{"hidden_size": 256, "hidden_act": "swiglu", "bias": "none", "tie_word_embeddings": false, "init_std_qkv": 0.0433, "init_std_down": 0.00884, "warmup_steps": 200, "final_lr_fraction": 0.0, "batch_tokens": [65536, 131072, 196608], "max_steps": 2100, "dataset": "wikipedia_en"}
Each number is 500 + 50 x the weight over its row's rms, rounded and kept within 0 to 999. Layers, rows and columns count from 0. Numbers have three digits each. The size before them is the row's rms in percent of the matrix's.

# v: layer 9 attention value, 256x256, rms 0.143, rows 63-83, columns 0-127
# o: layer 9 attention output (transposed), 256x256, rms 0.13, rows 63-82, columns 0-127
# q: layer 9 attention query, 256x256, rms 0.101, rows 64-95, columns 0-127
# k: layer 9 attention key, 256x256, rms 0.101, rows 64-95, columns 0-127
v63 117:491564454393525435538524452544456507518494506498511428495476596611491463422551390553490415525509545568495480581521508485560471454514525501559562470521486521498407530502494494592563465444406497514588534599560508582592458506508483456523564553529458489480506631496450481517588535365478498490552524524562509512570571573561456490495465452492495430421543404484517528493497469430583415556523
o63 111:446528523525551575454513518498435534516559489526537476508456434447528505556456534489407432460507638486526465497590492539480505424466488635536497503520523498432587453545452432524481596531585495589399483392453493548422474490494464567472495527436518474494461529554539510487557525547530500584526460526473588500481439409431424495522437416470531482497609455481548507563451523509551498505528
q64 079:604512530483494494497462603391580459525422448452475541445490463503450526440474491491472547569592544433521475480430498534484554490482373593476498521478455451555476543480625511516486527506600470516478546587416532491484488487474504527571500470545515458549535451529481441425536524531556472455409521483502456504546478538330478542432496483454601444553399393522554495546463431487594483457466
k64 077:511510523503460601525474481565500449503441534475497444553451549437476476553388465520486564487459415402543425452420533572540489479463523484575447525636465526471546454550516493464540547401485393510529483499460503483474455491455526525557464562480545405467512509506529440558441521502490565544432597462462507525452407448495556507520566520389606549439528506523514558546553460519513524490504
q65 090:466508446492583580437505516566537495512403525472445429481538503414558560557476540568463614509419505482521616480476545467395366541525481520458400609520446479499507623511511535500526494478483622517501531565510529464553518532477508417469617553417484554522550482511561610476465555559568459477443537580440492539575552490501468490449439528564448484446514440521580557412545484507425514523446
k65 073:472514501499533436383495501484494464474443479610461542399434441469408536475460531547514492542515451489494467547546504562431531461618593658527406545515499501542377445479464543442491465524466498429456536539582513503491540461474431540504463473512543612421492489455473572440588433481449520506555503421473497489461466495429442491544517490560491519414603549566516474482503456519524530512437
q66 083:512480608478477406476528523492545514503469526492434551507545445430659479580492516603515489465564530496479485496542501419467549423410446554473500498531483453476508546473591554472474496574641443428504486578397508502490518516528509558510440512477433472491476449516504452487530523542491518513429560474528545627488509518336483537492462490531571469501339438530565549508474407454557432492518
k66 076:460485511538493451372518518547538420488457480480531561447489473476505479535490511521460472455383442383570468489409484532491510477398537553457457458527513596550454394431543460455432608462489413516526447561494536434491507459580436508457510473492538513397480570531541554437432405473434521607487578446516422546551388460501451500584542433541544542512501494580475466481538507514527428442562
q67 088:439500500508587501410553477567498551505435500406467497514555513401529562559450533567420573481459443546512484472520533444516429525558532539498427609556374480527530619453551433520562491377476536444568549553466477422493606506494556473531597596474508530567473513486568565491512599518523443509467492524484495517512513472474514571451458542631481518383512559496564596399468487503476476603459
k67 069:480456566526541427485498508472450499542574409486465539461531367423550514517506468524519506488534494484555436445530510562476516484563461530551479507545605507446440459550494433461467480463490513452351536607560470538495523526493397501576545574494505575430497533424551485476551425506537511493540492497486497461449443497530437499545475558479432481500559537583541469408420466471511436477583
q68 089:500516598527429471426508504511588427512522570489454539547537428432554445497532576527512466485545549521454455438508495516507545480497472550532487485555436412435547571437590597517488491579576491531481370599398510501457489514568508565530508480482558551552475439500523473509534595514485483509389459513508509528471484488445479587535449476565496476437479456485559482510549411468542500505450
k68 077:460514490426428517440521478521461479506499515437463572478550533513475400471476519550429442505471500417524561528480470566487509469463431606522441516510407510544423488439465481436426470435492414503536450513428515475458533466608440511510453456563569438453512498495504488479498448557493482590490622484524537503415496494463435499508500458490515577417533538598482503450482405572529492398489
q69 084:425459500450614535396457478565468497437470491480421558569487607408498525472445557562394537557464453544517517484469459426570475410487510549381432520513454470577557606476557406456536523400466472493549481556498468541451566500472546422526596515507496539445506494530514520434458551575470393538452472553560550481479431497520480526433461547511483446421440567543494588441541489473534497586459
k69 079:494526494539513417565390571405478457586543500497447536458524459438518535535446469502577413493483515514502518435573510545503553538574493420630479512478536541407459361606488510591474634462507570420349535534462381539471509507468435482555584423438458522488477520421524490477523550568569495502521440488496525426559477482470531485431504540495482461493609516466488536411398510499520546497513
q70 083:540501514556392423493468486447523558458553479485576496490510428545607443421468492403576449517526544503426566455515546533381450513508450439492543479466526513434459440600542605462454507565529559489508456499532542514597433495450566487445436434494344550483447428474556509562528488489535607451557528433458443485526499493556467478566505471393520466577509453372476519555441569451568512445486
k70 097:560530529506466480528466498557562429447471409515577567480466450495567462557367426433547509445409458415417561507485425489454430454456433509410376500581401507538513456489445421434484507436544477478509430521523510456474601480559455462517436590569541421381528492458424493500452501434472536495464579535492437468544513516539505419545558404497508634594522490528514482502530535506543436505474
q71 095:480478574536468428460554472474476511560476585510409499510428406430567439502559495617583522570461546522431432505542526473543532502458445496468436511519433372490542513528531607510522419574577548551471540549462517542499520509555553491554463533432533563529480450443466498537582464496479491539400501480521569560549470460457483568509407451491506469499442386450553508406629415527470473493440
k71 076:494478566461498461450539550521429545537430548523532505558550491475513440442427481527493478568490455430461448475486441513561429486515476559512401493546475492501442411485520485466507479406471518473522538494485586495432525391554493517512439452606645513446539481507431493480412366504531516580463555431449498546502471533439531564494543361569526555545545517592510493413522441485500530518510
q72 095:500459575595501450449643437523539413455541573505443471470426419473471378549532490523493428500485508519515475465523525472488486421513479513447514468556521488454574590451487545559499415573480485527475457510463552471455547498544499560480540607438621553538462458480459466523523490553524537565494513497556569463498482459437537578544485520423560443458435459440454520466584442558615504480491
k72 070:435575525471443561553461533531576497488462581456476506475511479470483455529412502466437524577430426449468546568398524520438438453510427501500444547515409528480499397413525524474384429550543470478476469525513535561521456491591453567466507483548563522427474486472417530556521403470513497533499510526532388467463511552448522509505570422507587525478509493584498526491574351492520451489509
q73 094:542435486462492592418518538468529467485469632439516567422492575493508525539422533591408497543447496456535513542446489456538398473517499577376440491496461515530511548543497522482442582499573403500608460527505552477486527489546582470477432410610510462466494553442455492412461532525474543525441473542518484472446501481519518495517396449445552440463531528540511561539517392464475534491474
k73 113:494481502521583418473519504493505598590554449575541469455429508466491566539615478524524485491514538494457453451527494519408500625473518507437600542473542504512535436468453531579609509540543491408513550466559480473493329441400499520472492490506480517535515540533555599585510525529538384433530441483499555557539539517480541541511511538531429476544552404510472479488507630485569525501436
q74 085:519463578471499467468483495481415497525544414520498488442548434479506418568493452454572478528476625464506525487408541476526486488530409559569547487499501517518516537514575454656481497579394502481517513464441446467538449568476501496518478442458455551522483572484595536511516423532551533534511502403531483624580482424525445525545482448393479518568484480471500570506483528525436576551567
k74 100:484489511493428544428515464553522539482445560541587513537479515538581495528443552516514565503475496530404610476473465554503482432555447513461451466499490460484422420433481512410482415473494482466463519484504507550459539439537474511418373569547540409447511445487395476451499423461496440605508530487493482508524454520445533519544439394533500532499511559540526486491569434442537476491470
q75 107:501495544522452406528510556480549523562525550522534492449510448442527475517493557580532374507448515513497461556503561484460444542479393477392495469521434501501520485442462601545502441508549505500513499615404594512530448457532486570459477520478490547594516468448488518452602533442462557477498519379489529474500467475448485456496446470447534552531449394416570490456672536531453468414492
k75 065:584512512464392504517542552525565474565422496542577488511521524547503437444442455535518461556520465465550440551448435542333455536482419507439510480486454477477569469340438471491550538419434496537556426503571531531507531422432552498533465538565504457459486485559501445600568536579528486553493550428513475482549488566450503527433504407496547540527471472609503555558567424576595448461466
q76 097:466505509573463488500462459503445500472597553501561531484433467488572436547481539476490386511474458458432459495582444488475453517443455508457503460516430522471552522441615549525413514475513531543478419539472559473527483488521507513454517462546602552646471510487515497487564534500392585504512502465582460522484517501392548592545477446533537518563447382609544546525540378482508506458425
k76 113:569525527414568427573516544537451490545507500450486529464559613419471516507526487391509497476494552494515355441557568530574454505407617471617527465531481546498462496592481508509547587445486409517535534496561534530491467464493481454539496427497483510492509432457565503530484535460508592480524538529528514402549498541390540486468497547498494504414545523452460532406507581458536495574488
q77 094:464465408459516578437473521482512533501409542414441602515511538538486590523494478483405544453523445553487526547539473499494477520500564539539431527476482491587440424528485424368498591416536478495518546459603545431456531456466497470506516542632528460410511534531463511528468493596500406552485510582447448513423485616464507469485550497564463514496478573566486454466350398502553510512531
k77 075:469519501502495471461554498460422481575554488436461529454551514459467537479529494548523550470578583486514483490566488460532531579591604471528523483526536477452500601545547535554565588518540510447462532430407480542514403544493509533532510487478454534557411572537577535476482529527444594441595408476539464516519551477486457495500510571488395508405542484452528485436354626449479493526496
q78 085:453480471442592529538457471485514501507525516530473525468497500505514480544479509508506487467542562510487574461509533538581578454466441450538494460432512571468577609586453512577451470530429370497548482430424493528509520598460435475544501481601493577516485439507483508484450513497545538443492493535392514484547463499542522415483538471553537473500439456511501596595515702529523450466610
k78 117:451529519465454496477508568479531476563539512553527441521531478518456458489433454466481467539494452408509363484423515488499435507449497529483461520564459525494536448447515406446395417467440498492421426562524490469485496506487451499588476505514497418436474585490517434513450507478551606572449424503519443415558472537527401553499582518476492535521519555586471479453480520542608391510533
q79 089:553482470495542543491572470497491443472542491505496525478422480555483485514560538485528525472486495378501524481466559428523529514510423465479517474433510544530553500540573453581439538520382517525406416522508493457553525526547474527545455632507523529476553513501523550532566449492498572526529484483498526522558454371568509522476435484519516552464461543487445523529560483506466462652579
k79 069:482484500474491563570496430514596556465476472500554544486540510515596547475505531533479590543473436554460560520402536529489544531503436560512437481531512485432498456410525478472485503508536469559477527545505462467436503424566505515509431552542512487470547437451420545520403380546510599513531466540576532585493487543540484573407544386464476445509507546479576407424605465512553589524548
q80 096:480512493555498435604401548506512601492471500523504440546529505574616616500505568555509573477577503562496500517529483507426468466551495474445467550534507482443455467506414642505506448449620438506532598562559542495505473490515563586475520518524516468515487509508395469495442590506496500448634467444473432469399563557482454543519510524440551533551504498479578478534568500496479530371471
k80 075:528509523479488578525473519473408430512484523462433442500452492522461468484575475428480423496521493545619489483538471486544554591454530498539537505423446546473461527546522491593542390519472507511514469444531465472558490511453547528467466422404508560463485449554550487464600555445500432514478577492522518438505477411496519450471522659532552549474478539517421570440509498490472439434484
q81 108:552446451457570567471484529515474470450458413471508482461431488570538531489422477460463508532521462462477599571520450510503434471530444580516555494505597553494523487496510432446477578425413473432521404444526396518533603541512431411532456470585444548382509542537461503529503442519488394495522529470440493571502541474673472471482508493495502602541554569568449529495470559490533561572557
k81 123:591563516496480431486486519572562498580512443517555559474468488531505533528610515525499452485519539631500485468484453527456543485506461503478515484478499472501551349387419518422578450510580513538543615469467524503501459465525448512514368452513457480435522498503392550521449355444532500559493407453458568614482525485597446482495497372536545437556523473458528500535632474452465463474440
q82 104:485506486483477529527489520543528548488484518507495516580455532457569528456460525540413475478436454423457515561449465474524462507497533523360547531458494530458445429537536548451562485507496555521524551542498548579516559472546521476449491559456484535487502484488351485546489475544487523511496463557501581493458483439481484475524497541471507462521558518538506563475451488460532498509394
k82 090:480481473542549434506447532566455502520537504483472592564482618591634623462573510481514523550513488505407452490541519517527566530481517513522599527488505590434501443416499534538399469499537411484527499416493507519594472508446512528518539519523575542545451525512530500567480489435507400439519563408514439539477461407560517442522513550559578559542524531487483423469592627527464543449470
q83 109:564524492542358571543543445558556548481406602408553519549444372498539552502577482515450505538502485477519553559497409535470491592496489480496526502481416479486493478505482551445589554591497587509429496487554427517528411383481433487492483477509478489452485562487492506423513481434450486461482427447479444580511469520537495466531476454532429528461480478512454489517524532502487531434520
k83 102:438522523513460486495512534506481456453554502463472538575606502495417493496434485549604420487487524463463573467436460503588561498382476530545496505517471458597533616529430418490542526480504567511562496379412472506526510411520368462484446585407520466521529493516501471459499543553538436509491591456424452532511425505429530513513490536411525409520412477444562565541373437501396584503512
q84 106:498398482577547443488471489563498435461470522478505531453570509406434495556435535437571503529512471458609473418532457577457504539426519470559510550560477410407526487511518491453553528607445580429431527518399393489453577565457478489590585508526437455474492538498429534503469449448523523481461406466536488536530431457462567461510520614469473530473515465460488501494490408520444487557523
k84 104:504509614420538588496514402516479547662497561471520466439554554520494592471536492557469533398478486475448500450553463521484589435464476533543436444611481457467632498371498532515492491452526474562469458462593500414540497509464490482542472588554510400438508528504486515528503489454528506475559583487509503538516468505473545494492452390521514486446529611608633558479461519474506597387516
q85 111:557500479464562446514573583460498433477575470405497440507450481461482501564430591520411429485445417524544421480505536440502534562425552504442510537605574442481575571511455459472557597438520386435493402505530578493556519520486442419520555508547541546493394508470498497553529597512449575564480426607558534460481540537463555478417524605480481541501474552488488476430475420401500555401484
k85 110:438500465602545426396493539545505505550649452491517499470486519462397520460497532475433448411453452518477412463634575418516554508532607496461557415542533536456490561511587526548449468433489557501517406484465575492465485537479462573471465511519451529611476466510519570428602529477446523530537476535494485444477636498495492417541494489567506503472570449466523498409425419537507491547532
q86 079:457520470478554456506465523500462458571562480530554465538510532467438412545492480540545463509507576475451490485561537520502477522477467399613482453502551537589604513480387474524504500462458475480471574476456505581486492524553473515611481442464540514504547473558483496562515519492557506496503508546491576463498433454542499464537536464503465485442508418457535561516475612537375551506539
k86 119:498451526479440594540450511430482504461514513572503525448415467525475421484517477559475445556497426426465550565465559536521481375450456434505512488521491539551483427481477456460413479486473561597493515575520506504512594459569524453512489492562484532532416483433498533472542498508512558599472501552502490503539477531514433552493529409512549447537458549571467513561606306538490575525573
q87 096:552536596481496459566537506535546468534540442473524501549475465508554435486492535489484514555506475541479479425397562447486536478638429469500493551505464492507513449519506544640520499577557488483459484567443458491597475483495564581491461581442572508581516457518617469529470478532461518496565534502488423482578472448491490564507477484459525505542463534454483547508602446504482577516488
k87 062:473390498517493525535521464513510476407510440630484525505515504500502393539548545531505428521524489492468546469504563502598488489512530523498560458450533548618494480498411422486539398450542557519533525502467451487543527418498499495532614480474487540469438461462427580527533477494533538519521450502425559452430536509639483480563561499488516512453456499537553440426542476547477520532471
q88 103:448467451587436576545533506486517451480518569490511553525484508555471486517490537480380432462467499487550444507578467465464485474472529495527524495509610461552431525552484464479497457495526363490550458543541578459430569470455539510497509471632563524435452499529346474461469539520481648566464486547503569489440527558503517499480450481519486540473527590530449472443404392543507538463458
k88 112:469452478531548488503489548455539542532580494470413480512469458499436515482537575544419502415499556551519453442564613455470522486572499483467662554508533448432506503484470534558557425501544532441497492531410447487491519591557500561499487524442374516608493562547554556490565562516459522417499366546525542429519546434505510521549589572518516474435517485467516442538494479558486495500466
q89 113:466511493529454505446505515444546573472522470489501502570510537477442398514574457567521440515545427507442443497511501415418423468405515529483473490517459480515399457476428559525531475415495538479506601506471592506509433451566593542466506365515534548569443524465482481554520520459462607453472490496486458556496465472463469563518463486430477559527483474464508472395514473467510499487473
k89 101:548413498492434482510494496454374443412559495482422568472584541578558642453455456513514538435481642471502563486585539489554523516501594452496521457551518545559519565650540547528514541535493463476532505560480573505601526468472563484512483481481480535506532533526625526480479573544542461449401591575462558529531500512496447478417509542534488519528563440545479552528533529473511526479469
q90 102:623551628561527559442509504463512446517480475509493530543485528569535469494500494429510430572477508568477374425470555513577455512393428410558464549583575485496570521482570565660429482575489521528543452520496470401542576533494511500601527592530565432500505482465440553526463506454510458535490570481543457453475560436483540558556487533539550529438447538491475505425471384476506467522490
k90 109:492432403514558546461642441534454510471503614467514506462494566472445459527523473426589510498497548501522406496624425419539508486400573510569558677546551502542590470562559417424487394436543500428476454471422468472475549560495520480444471432527566472456509436511495529405522496458537604498480480499553527427469510489525536418464481507525525495466465445479588526565517513449516504477497
q91 115:511486467553578585603519499482528467544523552487540473441403336630543497453465418523545559486464485490503414474557533537507494552605460565590568479501539554543505507407541533444456551530513519520521487585482589497493481508485493498521459489522499591534542479547517463549493548508483536519592644523555463497439479485505516571498438464565435500494534492441441532473460433494531548487438
k91 111:465522515566461504503472558533517454513541525371440489431527481341427510499522495577470415486456452507350470445555410590532485530443511490457459528581465543557490391491577574475448467502445522567512523542528490449518483424567486563549473540572509556539513453455545509462527563505530574446459450536469539486542499528544497579461595505546536616488546531501466490467485491495495575575480
q92 100:550472472528467488513597544496518484558521515502470473629499481441525428480508484483539562520433384465434526479443597517503544576576484405547578553535509551405504506479536477471479400525413559488436505499495455487550527571463531494533473571464369513572503472461568408495565610487439484535509498555457473490570481436567488444513501574618466524460539481438453520516506457462487487533440
k92 105:400453466524527540540533540506595548489516525562457510538532413502411442409508464420485500460458505544379433456504472570543459515517469521464464528548416500503531530581489475442390443534489508494467469544571540467449558511506417503532586548490481526430514466489397550517458416455558553430455526489466558440465530465499473477468459448426443399433481477379485519427531433463535555494514
q93 104:544574535481574391418615470579523442494497537473443435456526477475560557485574432455496522452524559483576516505482497536540481476495553443505515435579462620554446590557539492517577607375611394446534470469480514478440499500447460582514456413400513555617543520513506524535497450443562456436561548460515517471457513488484513578495454458491585577534496437502514469500468517526438506461529
k93 103:466516461437442542472531461501564489527476574434512395533583458510566513588438503459545500540495479508494458535458456569472494492494437607440495506573543454464579448373457494517434531545464449535466379486519412444441482540529493487564394488510402519469520612487540493489510624465528500533469476540507480524519459492517512596385442557435503569543517502503443555594498438530575524493560
q94 105:587475574553499512556526642478455464451588543519587545478497462406570526509563506536524562547489507456501469484526485475551499517488509451442477508557442439472524478538469556551483436491611477565455416493466541454542425469504513605494466525563605461507455449426428493500497525487474515463436486420551490450467514630388580470533526418560541497402501481539535525522502508539495491451514
k94 110:540525487573534522555581575470511461553462486455462453515506467495366419580472457420450440469515552473530325512489530515490504529412500541540557504520407523485631526512518479520512467447526519486601452489467405549542448536513425431526493428551477502581481542507534485467486577544485538495469465506487500445525539541560463451455462596481416445519514474461427348511385452513445466477493
q95 107:521496492467549440414500542448435475538555460519536491405529523462530462515530431510463571501444421449531424441441509501624523480513540583496513358484587575583533509617552479500362585449456366502517400499553488588487546488525471444513450506500546429532477467495593551495503453546537417576502537488509566484483463508481581489505411519485505424457430568484546597516454557484468542580542
k95 102:468535496474473525511449530509541566619400581499511451532483474430526513567582461516526506477498494569458494505446502473501528472494464497532408526405519477472380365469511426505542563486532466434444473427466501553439519506495488485384451510519554476475591411446420495473549562509532446514528504558524544485454555532515487483497578386549439542552560419451529493485606548440486512476434
v64 094:492509487540434525525572468457519545432490454488553536538384376560484542514479452480523589489501540401591439503448482491492487519644472473390539517437533501412538593572511480509504468492517492427554508535451479476424467460464447466434537505500524470357555550548504546451486464525414534533486503532436504443439546396477448436488563440457550527405489555530439448508542538507632530432455
o64 094:518507534419594472452498439506563516579460433527516476474461463496399541484517416473436521413514540488498533482415520429513557558585574517437470515426509541497522545490565473466528518508424460520528433530572640502529521549510407510408493593445475484456532511585513457449516412558399532600545508517442475475593443565382475435550567507440467431529503436456436564548444581524455473509531
v65 095:576514529558566421467557476575406490451517488478451460472470503415588438466590507499515530463482602501531494418471524435540440467511574513554473537541493412455437533574516470453495316442501483558413540547528497438458367540539508499534431398563473518546550479466532465480470453545496510461502512407516609493498464536539480444481433547424498514489521548569542429506533578411448454481487
o65 094:472486489468517468469548582514587506529557489473512517470512646502514485523536531445553535361490564567462483401527569513552479446510525492507444505544502558381452475535554525540497504465554398433480456493477468485527584544491603530458433362526460457544609487471481441482527505429503502399436468450447439550462471526465498484544471473449465475531614526502505482517550562514411533441569
v66 095:537490514377555579499440480491471497431491485454438480475503327485480417449491469567519483526462472520534502532433452588513602482556484667474541457499420517528476486553621475507532585544551539507477473481506516576432587470473525492491513563529463447528505539526537523541492413527494516597512463506612512554521489479428533480501549473407506554472454619556465469443542486519479506487466
o66 090:512482552437513536593508586482598583537519444517569480495546485510495375532631503517526467536562498520618368520560504446512557567567427516518560502511521516646570534547488514500481453446563576501512469427497561504468488535548502484477422558530488414510502473535554513499472483451594537450465466463577456533549526488466559452470516534449486501477516604483479517480531613536519579511556
v67 101:464445511460413483489500538510489458455514540583466473530502477482388477507460449446565516452516514469495565479562477459553580541475450595559533417518434473418546493521480487502436491491527497522411510484423612463564549520570533531537579456547426492518462527448505510398521485561522462485532641537527502554493455473502426501468462516460424539552493587513542482432568541539431474565489
o67 102:507440434470397537488444425511541481383408491515467579535542558479397562476552531450530492525582544474497629574441485514428575505585487590581474480485542541459459527516512524525521505492463542556476527479473402504473476450479530521548487529456484480402583561559553531506428427568546457457580521449476516634507536410504500466481546582438460540538442499484513499503458551552441487566578
v68 097:526505469476536508499508584416498482443557460437552546477498533475481477453513457580481462412532534567459553497582446447587505550498533482502518520478530519527506389428546577485504461531548572510393576507483574530471435483507518489502562437533574506571563483509514566491459466555470394430560566466482601506514459500602461500540489416399558494519501423405546535387495495459474593529424
o68 094:566490396583516415477555499583509452440555420495530483514526517415490517521429469553467493454525468577553456503520530438483461574540544509489537487490562526446478464407498534508549519585541520515463528527476472527471496508505511541487501540535493517473510505505459547579526445527505417500534422510568473401428460404503459501496544524463544487560479414443578441557487486574412612533381
v69 105:434479408555491541472559553543501536542499481563504511521519537482365531546444502437476447521534499557505563531410542538395518545464417522454497527384467486546515502448495432448545561500428565491521515546526503472559535508453527517560486482570452501492497411537469460476486449470552581565414484486534590465457544593443495517522483493421437438479474486454507546478505537602408511503587
o69 099:485508442522584446505542506590477456540543497533516445476511551497426547530487500536538413521554556408450520482444532498448512534532494551542555488478520552533537480494444513581487487521486502553507433523461534468470520542480475516496529457613548487496478432551500466447432589566597563514589472546517550488480605555452501518414476519388440523326414432529474610531451476562445507485516
v70 095:417496471511419415435537475452492469483510590651474520474362525445462524527489495434509569419535533539520462529452459515476385490419446560530521562488549487490670466452506491527485503439546410389499471497488548536578511502549481544503501396511507532515460464471509431469439476577491494377493510539448598432500564455484465522464501544471419525437546467456521392492550491485506448554518
o70 094:463526495488537478495436452439482544392546585491515515497414486451493490404569506552599449556514481468485488484428633511466415539456402524452485623445558509442429487533525533554490443486516457491495489549429561478478512455545460486484490505539534507573521556493445514462546465572566475495542524572470433399459521527493491550539481451473455535412511400489476389491495474505495509531424
v71 095:479496549561506548423499485478486519533571566581443550487582525496368559442557497503533565419548577502423481513454460467535447490373432508570446473488497529577520511491400587535552552495537511505410501527493557502540522534616564536585488520491559476482487438454498442547443464480476550482554571511463497567489526477447472473524492457487444418479475467527524359454450530500454477498464
o71 090:450484467564490513567447501535449511498522496534538549476579580512388525492528509511580547481468543532453550488618526538498380589421425505580476485460477510554479540534556510578513541467367518397409537457530454443503492618482490579502403565528491515482519482460508524551442472408476568477563478554527401522581646416453494517484540584525499536461539527484525471445402483511544526552510
v72 100:487520465522374576477406529518495584509462535489538466486468590483511560438464501516531439490556418486508491579505513552442489562573507461450538462427478487608488453436561476474417525580604473486512455526542513450468516478469461540507423487524439535445513469502505547439548474524507506524461419430535474525543568519428449503474525564528495487447662527411460483582565505435529434520615
o72 095:542476514452462575485418518538550469525500465483501500414526509481419422545506443451497474481568449469534529575537528539499520499506445521578570439538556537552552427434490515585483482450506469544548486384408522541519590588524503471474471478522528524489538458504424516504579448499445539487491502464476408445514486550457499479543522486472534536535557535538519427574470535438440493488492
v73 110:514571564501397440635476587424383485540446529513511552448539487481519508462455588566385531522497517457608523579510422449560545475509464429588581524573510491427487505546494473510362511488501540534472501444433498518462636488573489464399434543418501541453515468498498379408552596491505507398463502519455456469444515494547518522477493510568457559514531560458460549557465495451495429504497
o73 104:520595500510360457518474465420533509638465502585511572510469514494475519506465569546472428434587538450566532461527465499517509496446523499444433507454502485528496489533466596473436352613530573535455639539503422471512500567489458501510450555490533500512460516509532318439502563488507513504512463478469528539473557519534487538547392455515547386464488430474530399449516524470453479425531
v74 105:431482499535460548468475520639531503567436433529501518515561506501532492552576558403435452492525490479418507499527528588398540434491436542467486518395478532456418489505512547432590576481519488482619501539490500454505528460453484531504507476523471535507509418581404583530583530437480582589477485416579409565478479505437427492523610473451417471573455517497567528532467469459519507506512
o74 102:506517470544526553579404431560435511529613451554497441542558491506451481418475514481449467467494614455539444536518504601432385469454534436477537497485451482456499562455441446471458509393473510456559581509535517530473470564443459527437497504511431483624501520599467430499453546450477439499393513444418531506544468515452458519501536570521356550467412486435513582484479475493508484603483
v75 100:550527495553472443572623442445477528523528494497556556479587524493528453473515471553478489426500526482548447489449525478441493566528452507499506521440456516391460506517451530538527496480514590418471626463452648559522483530483428541506521527565503502539480501571472472538445515484452480461539552478471423516436494604555575540568444399399541545481540412456478497401525482535572645471460
o75 092:625532555524447423560566468555516578362489604488518553507425558444491594446561392521490416444541613501480472451495506453529510531482490497418561483478475548552525464466532463476507542451390473510486615496491673476480513569504549445543571453409443508520480481507379422510475529475492501499503543498562543511438495521525543494481465457400508575563463386434496483499424590446550556503511
v76 099:465558492464454523587503508472572499553608511480495422510505642478479517492483480488511439484541461586470498468502541501496629482466503498472582501500547530497445472463507392450512499492457490549481525516564427507518522498610457580552466360474411547462588473414450465497512531505593527463498577385525541525449464463501466510503481576457469363507505497570490497508545492536389638448468
o76 101:483471534451433597522441520536529450512428560547467456504412598509413425436569507504477505570509528475508456429549515518548415550500498497523427544512524437457388530457371476534479479416457480522526473516455534488489520466462484545451552443548428436532555512565488587465489496530513468520472541413471436531500508461486472497563465472435471436477510527578520503519564515519412568401462
v77 106:506438521484529530504404491505489501455495481511567521551530568484522561448572554456499506462455466592443516493499449477530444532536546465542553526506450483541497488540566536513474612551472530523526524501407442461399551467571475515406419532469541417439510577539522494479482475478481530520479420483442475378542544472481497467490457605522480474394541466459491514535454494409488479495503
o77 105:488529603488511502525482490518437432481531451484473433460480529581518484521530611511470479469450498502569476444548509491489474542536458563370585460625469536504469532495528549532471481558580635462534454629446494444499518479554493480526448445437493519501577523489565517534487484580447535517546520544468555524552495565522532488518532512545499517440572548520516452520614392526446541552477
v78 106:506481497579501507472479564525595531507392519458522566382491488474533510473456521480536573467503506532578567469510575537495330487473525429542448464568524554532461436473465565512505523536495484522504539475569486565487391571475439469445516648513587522590495462511485417550489584457521479474549493483481466507530474531600522563498542552487515583477499425482415491531535497540526495486538
o78 099:425501472477551500585456505521468444536481556472440514514431456376527556497490546491432417362479429478454499492621497489426499523499521462548532457560561517455391504437521512423497438569485426459439452539533556439446580558572583480534460579576586524516485511573489391460505542497501575500505506568483545498445456617517459517510489539566467529475508526473508486387539442551522507523388
v79 096:558450572432516480510485493481429594443506391463457498505548421505577503513540560504433518470558530409486460520513473501523529513517505492463481523584511466449478483552532506538465466465490548586418596478454436555499569400494532512558521448543580484554550520417512444515451492440505486511464433458492466470457490542571518455399450487453454468597397522464475470548575533497567505479620
o79 096:544531606448504419442442521419495540581498458523517520559466466433514534533531516449449558462506492501546461433495520522449447528515541494527510565572457530467506482494485448496458363510552416489552496511430540502590464522496479486609453540530515509504487488505589534470525511412529552448487494493439440403473535506560447446455529511589406523503497454484476468483493488411396554518509
v80 102:518487439510434611630441488419458418495451426567514518508442518561500492525459429529553341499473564554513550461522512482472490516549508503529523600506461463481481525544488468442534550564479524443550531511563487449503476473567493489485516494507434584420500480551457464480579552523442513456536573588544414455477488461530540458478518544354451579436509452529462550524523470538511515463486
o80 098:514497550550494472580440491436466451510527363578501499626427530505492504504507503565579428556585574506528450589466498520508420535459504452516488484489508508509450480472494457523469465504475559467565473630559442479448502507581503497516532368500485528465547371408547509472506535501490464492464527494469475480441488476498523420593565512474549633471421400509568597509591564544581525534462
v81 102:440529608470464497551467411569509477518539523436495458409515580318380473497520616494494464499543519540440563500527457480528493428492467480486466425450402462443398536417467460478514486518530503562459558448421473472586523514526512496530517468489523472533440568497529453509495586556569433475549512513498500489470452545569514484581574412528457501534564525516661530446604546435519471467530
o81 097:430535443480427479498400523497462500583475521429567534492539464406558480465451615569547549424531500548425581445438541446455465464566475519502579495443479476488372395455473565611579559489483514563474585405543472517551513469512591459571481482510411489567432476512508473413536512494506545499478484509481406532559375482412506465493513472496474484500529501500482524536608540426567511492536
v82 095:513538491524415493528447534437512468579468551411531483499485541515456536518432564538502415479430384452561492426474520520402420529495459434463539561449463528498401520474480400504546509523414552454466549417543515532442461536435488463473498488511545565513469567598459542566477563506529390516507455547500475451429546500514509581344538523419509465589508417513449585500590499513496495547493
o82 091:472518511536502491492507501483496481477505587474437474446386455471461440478533491567433417527488498581522527564520503570480519438469522455476519413458573404563504552434480482530485474541502511465568503455516453509486585494513525536568470470439577502515456477534430552561545499455548417448511407466455575501501468580482481449429472424492530416473436488497520532507569600620502468418579
v83 097:502580463488402505594464529498474518493514593564554513522425561523424482613382506453513539471490507524363375442437477454463523507505545521496498482495507465510620432379482535447512494466514507473498438487473534485526507447523502518557391513538420499570508485438523438524436599499515453469499427457449531394516536548559559509625485509473603485433629389460519530452503484511499479478473